config = dict(
    vocab_size=20938,
    lr_mult_o=0.731,
    final_lr_fraction=0.05,
)
Each number is 200 + 30 x the weight over the matrix's rms, rounded and kept within 0 to 999. Layers, rows and columns count from 0.

# layer 3 attention output (transposed), 384x512, rms 0.0499, rows 245-255, columns 192-255
206,161,194,207,171,172,246,165,199,240,193,225,208,179,234,215,200,219,164,154,232,179,148,192,187,190,223,171,221,205,225,244,233,189,191,180,246,201,202,218,192,206,222,201,240,185,234,177,218,259,161,256,184,250,189,190,156,188,184,179,173,187,185,146
156,188,211,301,144,250,238,193,223,215,210,211,175,204,197,209,163,170,194,237,255,218,210,179,191,224,188,220,173,236,204,230,187,164,190,226,187,241,275,178,181,222,175,186,209,186,127,212,168,163,218,245,227,201,185,198,180,216,181,175,202,158,155,192
179,214,275,202,219,194,195,154,185,232,190,171,216,188,211,188,194,142,234,162,179,220,202,228,207,177,240,186,215,197,189,170,172,203,234,199,152,196,233,220,223,259,184,168,207,167,225,207,220,166,210,203,229,183,162,187,239,186,215,210,225,205,202,237
222,176,207,163,195,232,197,208,209,188,193,210,248,207,191,266,229,202,202,224,137,265,212,173,186,140,230,210,145,208,223,223,259,147,183,226,207,278,224,196,179,174,173,270,191,222,187,166,182,190,209,211,260,191,164,177,170,192,177,199,233,199,218,166
211,225,168,225,130,260,238,204,255,191,149,206,198,188,233,204,206,188,150,217,195,162,198,219,212,147,174,214,195,221,222,206,200,226,228,185,164,153,190,194,211,182,191,173,184,209,212,232,207,276,223,212,159,228,196,221,229,151,237,199,185,210,191,208
224,170,196,192,189,209,182,229,218,193,206,159,159,195,186,204,153,167,163,216,212,212,276,205,193,260,161,161,218,150,120,232,233,237,111,188,220,213,193,221,173,206,219,223,256,173,177,160,192,184,199,226,155,238,198,176,173,231,230,183,154,169,242,215
186,159,142,234,233,172,239,188,241,181,194,168,166,143,208,221,210,221,189,202,275,203,237,211,187,188,245,211,150,162,229,223,214,213,211,222,173,227,209,164,190,170,191,201,213,233,256,200,142,185,261,235,176,220,209,172,220,210,222,159,230,211,222,196
237,200,178,237,211,237,187,194,193,207,195,145,186,194,210,213,189,134,201,228,218,192,238,203,214,235,223,231,190,224,251,217,155,183,199,202,211,202,169,189,207,207,200,250,231,269,233,200,214,205,230,190,210,248,147,246,162,220,199,204,226,233,233,237
207,152,199,176,232,153,177,258,160,171,251,134,202,164,205,209,152,173,142,250,221,194,194,263,236,181,174,263,217,201,194,202,180,225,206,222,222,221,162,180,238,194,187,205,183,218,190,227,220,156,192,192,182,192,181,180,207,204,221,184,215,223,198,231
224,186,227,213,201,146,234,253,227,216,209,177,167,210,221,192,189,166,209,185,208,172,208,204,207,165,176,192,186,191,192,225,207,169,178,266,168,217,168,177,209,172,213,185,144,236,222,187,173,188,206,216,168,243,173,190,190,215,195,219,222,170,221,237
203,160,254,234,213,229,184,158,180,200,207,240,183,211,178,222,220,204,227,207,258,223,143,207,173,173,140,239,167,193,226,146,220,182,249,192,198,218,243,150,210,171,196,217,218,199,111,165,227,185,201,261,171,209,224,163,167,207,234,213,202,175,181,191
# layer 3 attention value, 384x512, rms 0.0849, rows 246-255, columns 192-255
193,251,185,178,149,208,218,197,262,155,211,172,205,197,186,173,184,239,213,268,172,236,250,243,236,173,144,228,202,235,180,213,222,210,188,213,153,213,214,152,211,238,251,166,208,183,209,255,219,200,240,167,165,212,208,178,176,202,157,209,217,144,204,188
241,230,193,222,194,184,231,275,197,224,193,242,166,165,191,225,180,186,171,219,269,157,260,155,179,220,220,230,216,213,219,202,219,170,222,215,207,237,153,228,245,209,204,202,195,241,275,225,206,131,222,187,161,233,137,213,212,181,218,264,178,212,205,243
229,198,256,222,177,250,182,270,173,199,201,202,229,245,198,230,169,147,182,180,237,235,172,164,196,208,235,150,217,197,183,206,211,181,195,215,170,241,212,256,202,176,216,212,225,177,208,223,156,269,204,164,145,183,213,149,232,172,188,241,237,196,242,215
203,155,254,197,193,215,211,200,172,201,207,173,201,155,197,174,208,206,243,195,242,173,204,187,166,229,186,226,186,198,205,293,255,248,237,220,233,239,243,200,237,265,192,227,214,173,193,99,219,146,189,210,228,181,176,226,221,163,191,304,201,175,229,181
231,203,188,191,246,214,198,176,205,194,149,186,190,251,228,232,183,205,209,251,211,169,232,172,206,163,242,184,191,176,206,205,218,265,209,256,199,247,225,201,198,159,146,225,173,227,173,200,115,256,229,215,205,206,206,117,181,195,182,185,233,168,155,173
205,170,164,223,189,238,221,172,214,148,208,181,166,221,216,187,204,196,179,179,160,200,208,220,191,222,189,298,212,177,221,172,200,191,181,277,176,228,204,203,158,189,204,221,151,250,204,265,214,168,176,228,199,185,230,163,185,234,218,232,134,176,221,200
156,184,173,172,225,164,210,199,163,151,205,215,225,226,137,192,160,238,183,145,204,152,168,157,244,199,146,212,197,177,222,160,201,248,216,190,216,227,182,205,260,195,236,193,242,209,217,189,239,202,198,190,217,182,198,184,182,227,189,175,204,243,185,195
198,234,216,204,240,171,186,220,212,240,225,176,267,201,173,243,207,241,182,189,254,175,213,150,166,197,171,194,198,184,221,226,172,220,194,164,217,212,237,190,183,177,184,183,233,190,199,165,231,183,176,196,177,207,190,232,171,222,174,233,216,226,212,250
242,192,260,190,211,197,185,125,244,180,193,221,192,178,207,167,242,193,209,158,222,169,175,187,254,166,238,245,249,214,229,174,192,210,255,173,198,207,169,204,243,215,181,122,158,183,209,256,180,190,216,207,190,182,255,186,218,187,156,190,203,231,199,186
253,201,180,188,162,174,188,252,216,219,225,220,171,186,159,199,257,166,252,216,186,215,173,216,194,190,216,217,202,127,177,175,169,179,164,175,242,204,186,187,211,231,201,198,213,164,180,237,175,178,196,149,186,147,204,150,176,180,198,170,209,185,175,163
# layer 3 attention query, 384x512, rms 0.0697, rows 256-299, columns 192-255
206,147,191,154,197,196,202,199,208,201,175,188,202,208,211,213,233,202,212,187,222,216,175,192,209,195,175,169,213,174,267,228,224,244,207,223,218,208,204,188,174,201,177,249,202,176,206,196,187,228,200,168,197,178,200,171,238,207,221,204,167,226,247,217
204,165,199,167,205,190,200,192,180,211,178,195,203,202,200,187,227,195,252,179,194,228,195,184,224,212,155,179,227,159,262,229,179,256,202,197,207,243,193,193,177,215,212,238,205,190,208,215,192,229,201,161,177,167,225,169,210,185,220,223,191,239,237,209
185,168,190,182,212,180,210,219,194,213,183,230,200,194,208,199,226,203,218,160,183,240,189,197,216,192,196,173,246,196,231,225,250,212,190,183,204,211,247,169,153,213,217,200,215,205,183,208,187,221,168,179,196,144,184,178,161,180,210,193,173,208,205,216
228,190,178,214,186,187,171,190,208,222,182,173,193,217,189,219,179,207,217,214,219,163,229,196,228,212,194,177,193,219,219,204,181,225,183,216,206,231,191,197,207,221,178,234,193,223,208,221,236,151,190,201,207,229,203,248,197,199,204,243,184,202,196,236
194,141,211,180,199,197,154,167,251,182,159,212,194,199,186,221,193,224,218,221,206,207,197,162,235,207,136,210,199,195,210,232,190,241,197,224,226,221,218,132,166,168,165,198,216,171,171,164,175,216,165,168,196,186,212,224,170,178,226,226,191,211,225,204
190,198,184,185,190,220,204,174,226,168,161,223,210,128,182,217,186,197,255,201,145,238,192,163,243,214,192,196,204,210,267,155,209,212,194,178,197,208,211,196,150,200,207,186,226,174,193,211,165,227,180,191,178,186,187,181,207,204,173,254,234,232,262,223
200,175,215,151,192,257,189,205,215,178,141,235,213,222,169,240,176,168,226,165,243,271,211,146,256,187,94,237,203,214,209,213,242,184,224,190,205,181,220,143,171,185,199,196,200,191,169,192,137,215,183,177,186,176,199,245,195,178,170,235,201,230,237,194
196,195,232,226,199,164,210,177,216,229,179,237,192,232,216,211,234,161,183,187,183,140,208,204,141,208,228,173,213,198,149,193,147,231,177,165,210,189,215,235,217,211,220,157,203,179,202,171,221,161,195,226,213,210,194,195,169,254,240,162,185,183,158,183
200,197,161,185,221,231,205,209,193,200,222,211,203,203,178,227,166,236,194,192,254,271,212,152,219,202,102,270,185,259,230,248,208,177,253,204,180,155,179,134,186,162,161,190,156,188,179,248,191,257,209,190,191,205,168,229,216,168,199,242,211,223,231,218
160,255,169,198,172,220,210,225,208,199,201,183,163,174,187,240,183,177,190,246,273,252,175,236,199,161,188,198,250,221,223,191,233,205,199,255,168,214,239,208,193,215,181,204,198,241,228,234,203,218,196,202,174,189,249,249,232,146,192,137,198,180,169,202
210,252,214,210,133,180,232,220,154,180,174,250,195,206,240,255,168,165,127,231,234,143,233,229,158,119,227,157,226,234,165,188,238,218,159,153,187,202,194,234,204,159,248,173,213,234,174,164,150,190,141,204,211,212,184,244,250,246,250,114,210,192,162,146
230,160,296,181,223,137,205,112,231,222,247,176,249,198,208,169,189,256,172,166,179,184,250,181,158,241,236,154,189,113,179,217,160,221,122,197,185,153,241,238,212,181,292,216,146,158,151,209,217,181,275,236,245,242,184,248,170,208,238,215,261,162,253,268
150,225,237,240,164,154,156,211,255,254,137,180,210,221,215,145,248,221,195,235,164,205,136,237,195,227,250,175,181,145,205,133,209,161,144,191,193,185,218,190,168,247,197,272,177,223,189,187,237,197,225,173,188,163,269,236,174,209,209,201,166,277,178,241
174,160,264,203,256,144,203,193,128,161,189,219,210,227,188,216,191,267,233,110,148,147,207,147,153,174,164,229,185,200,189,246,146,201,207,193,171,161,181,227,200,163,185,130,230,192,129,149,191,224,165,224,193,232,202,219,229,240,137,219,194,222,264,231
210,174,274,133,180,185,147,178,193,192,208,198,186,232,216,235,261,183,205,155,217,185,296,250,279,189,174,195,271,185,198,175,210,203,209,244,230,175,244,245,140,219,200,202,223,150,213,204,229,181,222,192,233,200,201,125,196,207,168,227,176,174,280,220
223,204,191,174,173,190,189,189,209,159,159,206,215,191,170,158,169,229,221,202,215,187,205,174,217,262,213,229,219,191,135,161,124,205,212,245,192,210,181,200,186,244,198,189,166,251,151,218,252,228,237,230,213,187,193,159,193,186,184,163,218,236,208,154
216,205,158,215,190,221,145,131,208,154,189,189,216,202,263,182,250,145,207,244,209,158,238,149,224,169,154,175,211,238,171,226,221,233,186,185,223,238,190,236,184,225,215,224,223,222,201,263,212,208,222,206,198,210,153,147,138,177,232,190,180,163,173,238
209,226,176,197,218,196,223,243,149,204,230,189,245,187,137,192,211,124,206,228,177,201,167,212,167,149,156,201,209,263,230,217,243,225,199,134,198,235,252,203,220,208,180,117,224,186,211,227,170,226,227,210,217,211,159,230,169,223,188,199,216,137,201,231
195,229,184,180,175,154,150,241,202,222,235,169,195,216,236,171,174,179,203,184,189,283,250,193,208,162,265,179,162,197,207,186,224,180,156,155,191,216,231,229,215,260,228,209,230,205,274,211,202,190,133,240,175,214,269,183,173,165,143,236,222,204,230,191
189,197,208,237,203,232,211,187,198,166,196,170,117,241,303,249,201,191,232,215,241,170,198,167,240,258,230,215,201,180,192,168,164,204,230,199,191,221,191,197,168,258,224,181,209,245,232,237,221,168,102,270,222,207,249,171,202,182,199,190,216,231,255,190
273,203,203,216,134,174,202,271,215,227,207,202,244,199,208,174,159,283,168,151,203,201,178,196,158,228,233,203,191,153,225,194,212,192,173,261,156,117,161,192,237,253,174,222,141,162,204,184,222,178,225,191,271,214,179,164,192,149,179,262,190,167,238,208
235,173,227,199,214,179,148,195,170,195,204,173,192,217,215,175,210,241,206,147,180,185,258,148,229,234,233,182,203,146,219,196,191,195,200,234,208,183,230,215,185,236,187,165,191,193,252,205,247,245,241,236,199,206,239,214,207,211,221,223,242,205,221,223
171,171,227,200,219,177,185,168,233,172,193,205,226,152,167,206,131,191,213,153,186,274,158,206,210,221,238,212,189,239,203,150,155,203,203,168,168,196,178,209,179,231,180,208,251,216,244,223,245,206,231,233,170,155,169,257,241,218,235,244,194,201,196,208
179,228,103,206,243,177,191,234,170,198,192,171,229,143,168,193,194,138,196,276,310,147,199,222,212,218,168,237,225,201,164,240,227,201,223,132,166,212,193,210,218,251,190,180,161,211,173,204,188,168,215,189,178,249,192,214,197,191,205,159,187,200,205,156
171,191,220,165,243,207,161,217,202,225,217,286,186,216,168,193,163,183,198,222,232,233,190,220,171,167,154,204,139,203,182,221,241,229,161,222,197,191,252,186,212,214,233,184,195,233,162,219,212,249,189,197,170,157,241,288,166,180,138,135,162,180,176,229
195,258,254,211,179,219,206,180,224,172,218,181,123,155,153,221,192,211,176,182,253,200,232,232,161,223,207,152,255,235,194,224,184,199,222,241,211,211,157,168,147,166,173,166,227,191,230,164,196,247,197,215,193,156,241,260,189,206,247,172,189,225,224,205
178,208,275,244,169,212,179,190,212,233,235,239,210,221,231,205,216,231,224,210,229,174,308,211,254,172,218,212,213,214,176,186,218,242,155,171,215,224,201,183,152,174,196,178,226,194,224,166,260,153,180,203,200,198,179,174,229,173,210,205,222,223,251,159
187,205,189,168,183,201,155,224,182,209,153,144,180,272,230,194,233,204,227,184,224,160,215,161,276,165,173,181,228,196,188,157,180,247,238,226,207,146,162,183,231,202,198,191,153,208,231,200,194,231,198,165,190,215,189,122,165,216,218,219,213,185,203,203
173,203,178,184,226,222,179,205,184,198,167,172,203,206,231,208,212,198,192,179,251,216,255,190,178,128,223,227,207,197,219,179,163,194,247,153,169,218,193,206,177,206,191,190,153,224,200,139,169,248,229,146,202,215,146,174,232,187,236,224,205,225,222,237
205,171,267,171,215,160,186,160,200,182,179,201,151,199,232,215,199,199,191,159,193,181,223,207,189,189,199,194,213,113,172,233,113,231,200,263,196,260,186,287,130,269,217,159,181,199,186,272,297,211,279,213,161,238,166,147,207,112,160,193,235,207,294,240
216,204,200,200,188,152,189,184,178,227,182,245,196,133,271,186,253,153,218,200,212,182,200,206,135,186,190,225,179,117,215,254,165,194,208,235,249,232,232,197,183,190,206,225,160,272,126,141,208,201,251,208,195,158,235,194,209,166,176,205,206,190,164,137
199,212,159,164,217,195,206,183,298,164,220,169,169,181,156,213,157,178,200,205,255,228,188,177,135,168,130,231,210,220,214,192,177,217,229,223,219,195,133,170,166,192,205,195,292,188,187,219,178,184,206,179,185,163,196,176,205,207,258,178,164,153,154,160
212,234,208,162,192,194,222,171,147,166,213,174,184,220,190,179,208,182,192,183,214,195,226,215,193,183,209,230,240,203,187,207,188,206,207,190,173,203,221,202,179,205,202,183,195,183,178,178,200,219,196,191,194,198,239,187,191,193,223,193,184,213,196,189
165,210,227,174,230,185,161,190,179,185,245,186,187,227,216,207,180,197,163,206,200,185,195,215,215,194,196,200,216,196,167,198,213,164,243,166,170,193,237,210,182,164,198,181,207,175,184,210,214,191,207,229,235,199,222,203,204,178,184,180,200,209,176,177
175,243,208,166,236,191,230,240,173,210,249,173,187,185,164,216,202,171,167,219,222,193,209,211,200,177,222,224,199,195,179,225,204,181,164,175,145,176,231,212,192,181,182,167,168,203,210,215,224,220,224,201,208,216,176,176,197,162,183,178,213,212,202,190
210,172,207,207,237,201,205,202,202,168,141,231,230,176,182,219,190,207,266,173,188,261,156,158,204,233,174,166,212,202,246,229,186,231,221,237,191,208,168,175,177,201,201,232,217,177,204,216,215,233,154,175,188,171,232,181,203,195,209,233,180,229,235,251
195,146,240,197,208,209,209,183,220,198,168,253,195,192,205,163,237,189,173,181,224,230,173,214,156,201,219,193,165,230,170,216,246,182,192,206,202,189,204,202,192,198,213,224,185,177,205,149,205,223,202,198,208,155,221,191,164,198,223,202,217,212,231,219
177,227,185,211,198,212,215,209,195,219,164,248,229,99,195,206,174,169,147,179,170,181,154,232,174,166,210,168,202,182,166,220,237,149,209,214,226,232,212,241,181,197,206,132,215,195,231,232,185,230,154,227,206,179,198,152,219,248,209,178,194,197,193,127
183,183,249,204,245,188,211,209,176,186,159,288,221,170,182,187,224,219,188,176,169,203,171,175,219,202,198,218,165,187,171,215,203,197,194,186,243,185,175,222,219,222,213,186,221,195,225,87,209,232,189,237,186,181,199,260,202,233,222,230,186,211,234,225
195,175,181,211,206,204,209,196,203,204,231,145,230,180,223,163,199,183,190,212,203,215,225,219,205,194,217,193,175,170,215,173,172,196,194,171,167,182,210,187,230,208,208,262,169,218,205,252,257,165,267,188,195,245,214,204,177,150,222,198,202,215,194,263
209,180,287,200,232,198,221,152,171,210,158,283,246,192,238,241,211,212,221,214,191,217,228,163,145,166,216,213,215,202,149,199,171,218,203,177,211,197,208,224,192,177,265,160,235,128,186,125,152,226,169,237,239,173,187,187,173,257,187,223,204,173,208,189
212,181,205,193,223,255,195,182,155,175,202,254,203,247,191,278,192,247,202,184,166,248,232,140,227,171,136,223,214,217,245,239,192,233,281,207,208,190,216,221,192,194,176,141,286,155,200,189,188,202,167,208,201,186,151,216,209,210,196,267,194,188,225,202
220,179,199,156,179,196,167,169,239,166,227,216,174,184,198,222,245,177,210,173,229,185,189,246,209,183,251,178,217,211,202,248,177,211,178,177,248,187,226,175,210,204,212,269,208,190,200,114,172,202,214,186,191,186,193,230,155,223,245,190,165,228,187,212
207,246,215,145,101,110,183,228,200,185,171,129,164,196,158,127,239,149,154,226,228,160,120,238,222,244,254,183,252,145,182,174,192,189,131,273,228,198,205,202,226,282,235,156,136,222,206,260,282,139,217,143,170,221,222,242,217,191,203,181,173,204,233,162
# layer 3 attention key, 384x512, rms 0.0671, rows 256-299, columns 192-255
210,171,200,222,184,173,197,214,223,182,182,207,186,205,181,218,218,177,211,209,201,211,211,192,197,195,173,222,205,183,176,198,204,173,189,216,148,198,207,175,173,189,197,196,229,236,218,204,190,181,178,223,173,189,197,210,178,190,206,209,224,210,201,206
216,165,213,223,208,225,168,224,217,198,191,231,193,194,226,221,224,152,177,214,227,263,176,221,162,201,183,230,171,220,192,146,219,212,204,239,191,188,189,201,171,195,200,223,190,219,187,196,207,171,160,220,188,230,188,192,171,173,207,236,218,232,215,204
205,197,187,195,199,193,196,222,256,176,171,184,197,192,224,172,188,149,180,204,239,226,209,220,208,239,178,219,188,195,203,171,199,207,209,219,197,174,168,188,198,228,197,232,208,184,168,201,252,199,244,212,204,213,182,205,182,188,246,240,211,234,226,227
202,169,216,217,203,182,221,175,190,212,197,211,164,221,210,218,224,197,179,166,210,232,221,186,170,182,217,201,194,196,218,149,213,183,198,207,193,210,205,191,193,184,215,180,244,180,228,197,150,222,205,196,177,158,181,172,190,176,183,212,186,183,221,210
237,180,224,176,189,159,211,254,234,215,177,174,157,223,234,191,206,230,189,182,220,238,192,249,223,250,215,252,158,209,221,193,173,218,209,219,152,194,138,193,202,211,145,179,143,208,219,219,215,180,260,215,192,161,184,169,158,183,187,226,179,238,171,223
247,125,208,216,214,150,265,199,189,181,178,256,142,209,248,214,211,172,246,157,237,278,180,191,293,223,166,304,151,181,207,195,181,249,215,218,250,202,196,176,179,188,183,215,196,207,229,227,260,252,182,184,210,165,184,213,242,190,218,247,220,266,234,239
204,194,187,174,229,141,265,229,235,191,175,214,215,233,262,188,221,207,215,176,223,276,184,221,298,224,155,221,168,233,217,152,192,226,232,207,180,208,183,194,167,234,187,164,215,199,210,199,241,242,174,188,178,185,190,217,222,157,231,227,153,275,204,221
158,225,174,225,230,217,176,203,172,168,217,205,179,199,198,184,178,207,160,244,222,114,196,179,221,222,189,151,172,178,162,198,228,195,196,230,214,209,201,194,213,234,199,269,230,196,170,149,213,202,218,231,196,223,192,231,192,199,168,154,219,223,210,183
144,188,185,185,200,217,189,223,190,184,174,230,255,177,216,219,237,227,147,184,198,257,217,205,205,207,192,202,182,208,188,144,210,223,234,208,228,177,175,240,168,218,214,196,220,225,190,217,220,177,171,185,169,235,231,186,219,183,213,205,192,208,201,198
198,177,194,136,191,134,188,191,212,225,220,182,238,185,218,186,171,181,198,210,193,281,200,229,205,183,190,233,196,229,190,169,184,202,193,116,197,269,179,205,175,203,194,188,149,222,191,232,148,184,230,163,163,223,161,196,242,194,168,235,167,220,251,251
205,265,192,139,230,201,153,218,208,232,235,143,205,252,230,193,198,145,168,174,212,217,104,202,228,162,211,222,197,169,220,197,200,230,136,214,224,145,176,246,209,178,233,169,190,228,157,213,193,222,269,207,219,256,195,236,200,189,136,202,164,274,216,222
194,196,257,250,190,234,258,191,234,137,188,185,201,221,208,242,176,189,224,193,197,144,192,202,279,208,243,180,160,307,154,224,163,182,161,149,206,147,226,233,322,224,165,189,238,173,180,221,178,248,210,161,178,206,185,244,230,223,262,191,250,188,228,191
187,185,170,201,116,165,251,270,238,199,130,191,160,194,181,276,161,226,259,189,205,336,206,195,146,137,304,236,207,221,158,156,186,237,187,184,184,248,157,249,180,253,185,181,225,140,204,272,153,174,153,215,212,201,141,312,175,206,239,256,211,108,213,219
198,292,283,221,235,151,179,198,249,175,195,234,291,201,262,200,193,273,223,174,241,193,229,180,219,208,111,178,171,244,174,233,199,223,211,222,209,152,189,283,113,174,201,210,179,195,165,219,174,212,296,276,233,190,215,226,104,205,214,169,185,317,235,183
203,262,251,123,209,223,175,164,265,138,239,199,197,173,129,210,210,250,259,215,177,183,204,189,195,244,162,131,231,182,225,171,185,212,192,186,173,207,172,201,252,143,267,200,194,243,184,125,245,155,196,196,117,150,204,166,158,163,189,160,219,176,191,268
236,195,231,179,156,234,200,205,175,226,205,236,162,198,189,261,226,217,176,182,177,216,166,184,170,152,221,184,197,238,183,239,253,217,131,177,244,212,247,203,194,183,184,158,158,236,172,231,257,220,190,194,222,243,243,207,198,164,218,216,194,219,201,221
190,229,173,194,148,210,143,232,184,193,244,209,101,248,179,166,161,227,225,228,237,169,206,186,244,220,215,191,182,224,190,182,231,208,137,186,216,271,223,206,185,215,242,180,143,170,216,159,194,171,237,233,209,156,234,232,177,197,224,225,172,262,251,233
223,147,175,193,207,132,193,244,222,162,180,193,232,114,252,209,156,154,207,172,206,145,246,153,238,235,231,161,217,244,231,197,112,236,257,257,202,211,171,219,182,217,116,213,231,169,230,203,111,186,211,152,167,189,290,226,244,252,207,186,210,240,139,206
245,223,214,149,244,199,164,149,217,118,213,137,209,161,160,228,237,210,255,238,192,153,189,207,229,191,181,262,180,222,202,164,141,198,245,185,237,214,171,187,204,216,218,237,198,189,219,190,195,216,228,156,157,192,191,241,178,204,155,251,158,189,123,226
169,151,215,223,182,209,114,136,197,177,243,232,171,177,260,285,190,250,205,194,193,202,230,254,207,161,214,123,184,176,157,203,212,202,144,249,265,178,237,180,214,121,151,190,194,215,230,236,230,209,155,193,222,135,168,205,153,183,200,233,194,181,166,224
154,232,186,182,209,113,184,192,209,166,207,185,213,235,188,216,207,311,290,197,243,248,193,190,182,170,247,162,241,211,192,201,123,243,235,231,263,244,219,245,196,195,213,178,225,188,224,174,262,150,286,235,188,182,129,196,210,172,237,246,128,175,214,174
214,253,168,168,207,175,218,165,208,173,179,228,253,223,170,206,188,276,216,186,184,207,246,195,184,192,204,197,223,215,206,183,212,199,226,199,212,239,220,212,232,173,231,210,204,197,208,255,197,220,216,152,214,146,200,227,209,211,219,176,186,145,215,187
239,206,135,173,188,224,205,170,158,189,191,240,285,176,142,203,153,233,174,222,202,139,190,222,171,154,211,192,180,169,161,235,242,231,124,177,212,184,145,257,212,197,190,202,168,267,214,219,192,157,185,253,154,177,173,161,213,205,220,240,205,245,205,184
156,191,218,183,148,161,157,170,198,200,148,216,179,153,221,189,159,186,228,168,210,238,148,188,218,215,105,183,232,218,189,221,226,175,250,163,226,173,205,227,146,199,242,213,232,124,247,215,176,193,209,191,201,151,184,277,188,187,221,296,203,254,243,157
207,204,194,191,181,262,257,212,208,187,194,142,227,174,254,219,223,229,113,119,153,206,171,223,186,283,237,185,175,220,165,178,239,211,232,204,225,205,231,184,215,213,153,189,209,175,271,198,215,166,159,242,210,225,231,170,213,272,205,213,197,230,147,210
161,206,139,185,256,199,187,181,213,205,167,190,233,186,259,201,213,197,224,225,240,231,182,191,150,143,173,219,302,221,226,197,211,191,179,172,217,191,159,219,210,165,250,175,199,187,221,202,242,245,217,140,221,220,113,196,198,235,152,194,146,133,178,205
230,173,231,189,141,239,248,176,177,219,238,193,177,242,197,152,172,174,257,188,212,133,158,200,186,243,196,256,163,147,229,218,251,190,104,244,221,203,218,183,219,145,206,210,171,304,158,167,213,220,181,227,213,196,191,194,200,171,157,240,234,137,186,218
240,227,237,277,209,238,162,223,214,192,143,226,163,270,228,243,224,255,190,190,170,244,204,171,165,190,178,217,207,225,236,163,238,215,175,214,153,216,235,151,170,242,199,197,235,177,148,127,237,229,170,122,216,241,171,188,199,143,199,171,225,165,216,220
166,199,222,211,178,193,189,255,211,139,204,212,215,190,187,240,218,204,197,208,223,179,197,155,193,151,170,207,199,250,170,141,199,212,204,212,224,193,191,208,137,203,229,179,237,191,170,238,223,224,198,189,165,193,196,195,225,135,183,217,219,223,225,175
178,221,157,175,190,190,241,254,190,113,279,177,204,293,237,221,236,262,195,233,285,199,237,228,193,158,182,190,192,272,162,179,279,273,142,130,238,169,230,176,167,192,147,178,206,221,173,229,163,223,196,231,171,260,192,257,235,189,227,162,255,229,218,155
184,179,202,173,205,224,202,248,196,207,214,216,220,236,217,231,218,246,252,262,173,182,243,199,186,198,180,147,192,128,185,189,207,206,327,190,227,202,244,177,197,229,225,154,129,183,239,272,243,258,200,209,151,302,244,146,147,220,161,216,210,162,188,208
165,220,242,167,263,233,216,195,160,137,190,190,212,153,194,157,209,210,168,222,209,182,219,190,193,206,171,245,189,188,161,212,200,249,219,206,235,215,204,207,206,274,150,162,171,225,228,162,196,204,209,217,211,168,119,189,193,233,152,215,177,138,150,230
190,191,214,196,208,184,190,224,229,206,203,169,205,201,210,211,220,156,179,196,230,218,186,224,183,218,186,193,202,193,246,133,229,205,165,231,199,160,175,191,200,200,219,226,198,211,193,226,204,198,215,212,181,228,183,209,168,155,212,202,199,171,190,198
216,210,186,199,200,235,205,234,214,203,176,202,226,187,194,196,175,177,172,203,211,218,194,191,209,189,208,210,196,177,194,179,192,223,167,219,217,172,183,230,209,243,206,241,176,207,189,243,195,184,231,195,200,195,177,226,215,198,205,199,209,208,164,205
145,243,146,138,211,188,167,161,175,232,168,171,223,138,183,227,138,207,164,207,230,196,198,163,169,206,181,170,236,178,217,196,227,222,222,180,263,202,202,209,269,224,208,237,176,182,150,229,202,143,197,176,201,270,193,163,183,208,226,191,211,179,223,215
204,131,198,258,199,179,233,230,243,210,193,203,177,202,242,164,231,172,187,216,243,223,220,207,269,204,212,261,139,189,224,120,187,210,178,162,157,176,180,181,134,185,201,177,183,207,193,155,223,218,233,258,210,198,194,168,175,199,236,205,173,294,201,219
184,233,206,194,200,181,183,278,219,216,247,161,269,184,192,224,163,176,152,221,179,200,181,214,237,193,209,143,213,193,175,202,242,209,198,214,224,164,193,238,213,210,176,212,191,234,153,244,209,181,154,174,231,231,172,193,222,227,195,150,196,210,210,165
218,259,214,193,194,219,176,146,212,181,267,199,212,240,204,224,185,171,224,209,154,159,209,187,144,201,178,147,262,245,180,243,173,213,225,234,173,205,195,201,224,205,193,204,159,187,191,201,189,180,152,182,220,269,199,243,183,253,185,193,193,180,206,178
185,232,178,222,217,241,198,194,166,232,224,190,198,194,173,251,211,158,206,194,199,146,261,172,176,150,195,219,197,163,191,219,214,198,187,200,233,219,214,195,193,192,232,253,188,180,248,200,235,183,181,199,206,221,251,186,181,197,222,192,183,149,188,141
201,187,243,236,206,186,232,196,256,241,157,216,170,176,204,144,236,223,159,182,232,226,207,209,239,188,246,217,147,175,192,164,197,188,188,209,142,233,181,182,143,204,156,155,218,219,197,160,196,196,225,242,190,151,232,189,181,190,188,214,186,248,173,240
168,216,207,247,220,239,216,221,178,160,247,173,163,220,198,215,205,206,175,206,219,117,198,198,239,222,216,203,201,186,237,211,190,230,190,255,210,176,216,209,233,159,196,269,194,205,197,186,250,244,208,229,204,206,205,221,216,196,196,185,226,186,239,160
203,231,188,230,203,191,197,188,142,168,252,188,248,178,218,227,252,177,164,218,249,191,215,154,175,161,162,194,235,198,227,170,220,186,187,274,195,161,210,193,167,210,214,252,245,216,204,254,174,230,203,185,193,241,194,207,188,175,185,110,221,166,216,176
235,108,156,252,196,213,242,169,138,237,190,245,180,197,163,186,234,160,213,201,237,194,233,193,103,195,207,214,184,173,186,135,221,186,178,231,179,159,134,156,138,177,215,241,189,142,213,253,172,211,144,210,251,210,237,149,235,213,240,236,221,90,224,198
169,207,250,104,223,150,188,202,274,173,152,228,222,215,191,180,187,230,170,200,194,267,162,157,133,182,237,199,219,170,183,161,175,231,224,173,186,209,160,232,153,277,194,188,177,233,227,270,202,164,263,179,160,193,201,249,191,200,210,194,176,234,220,260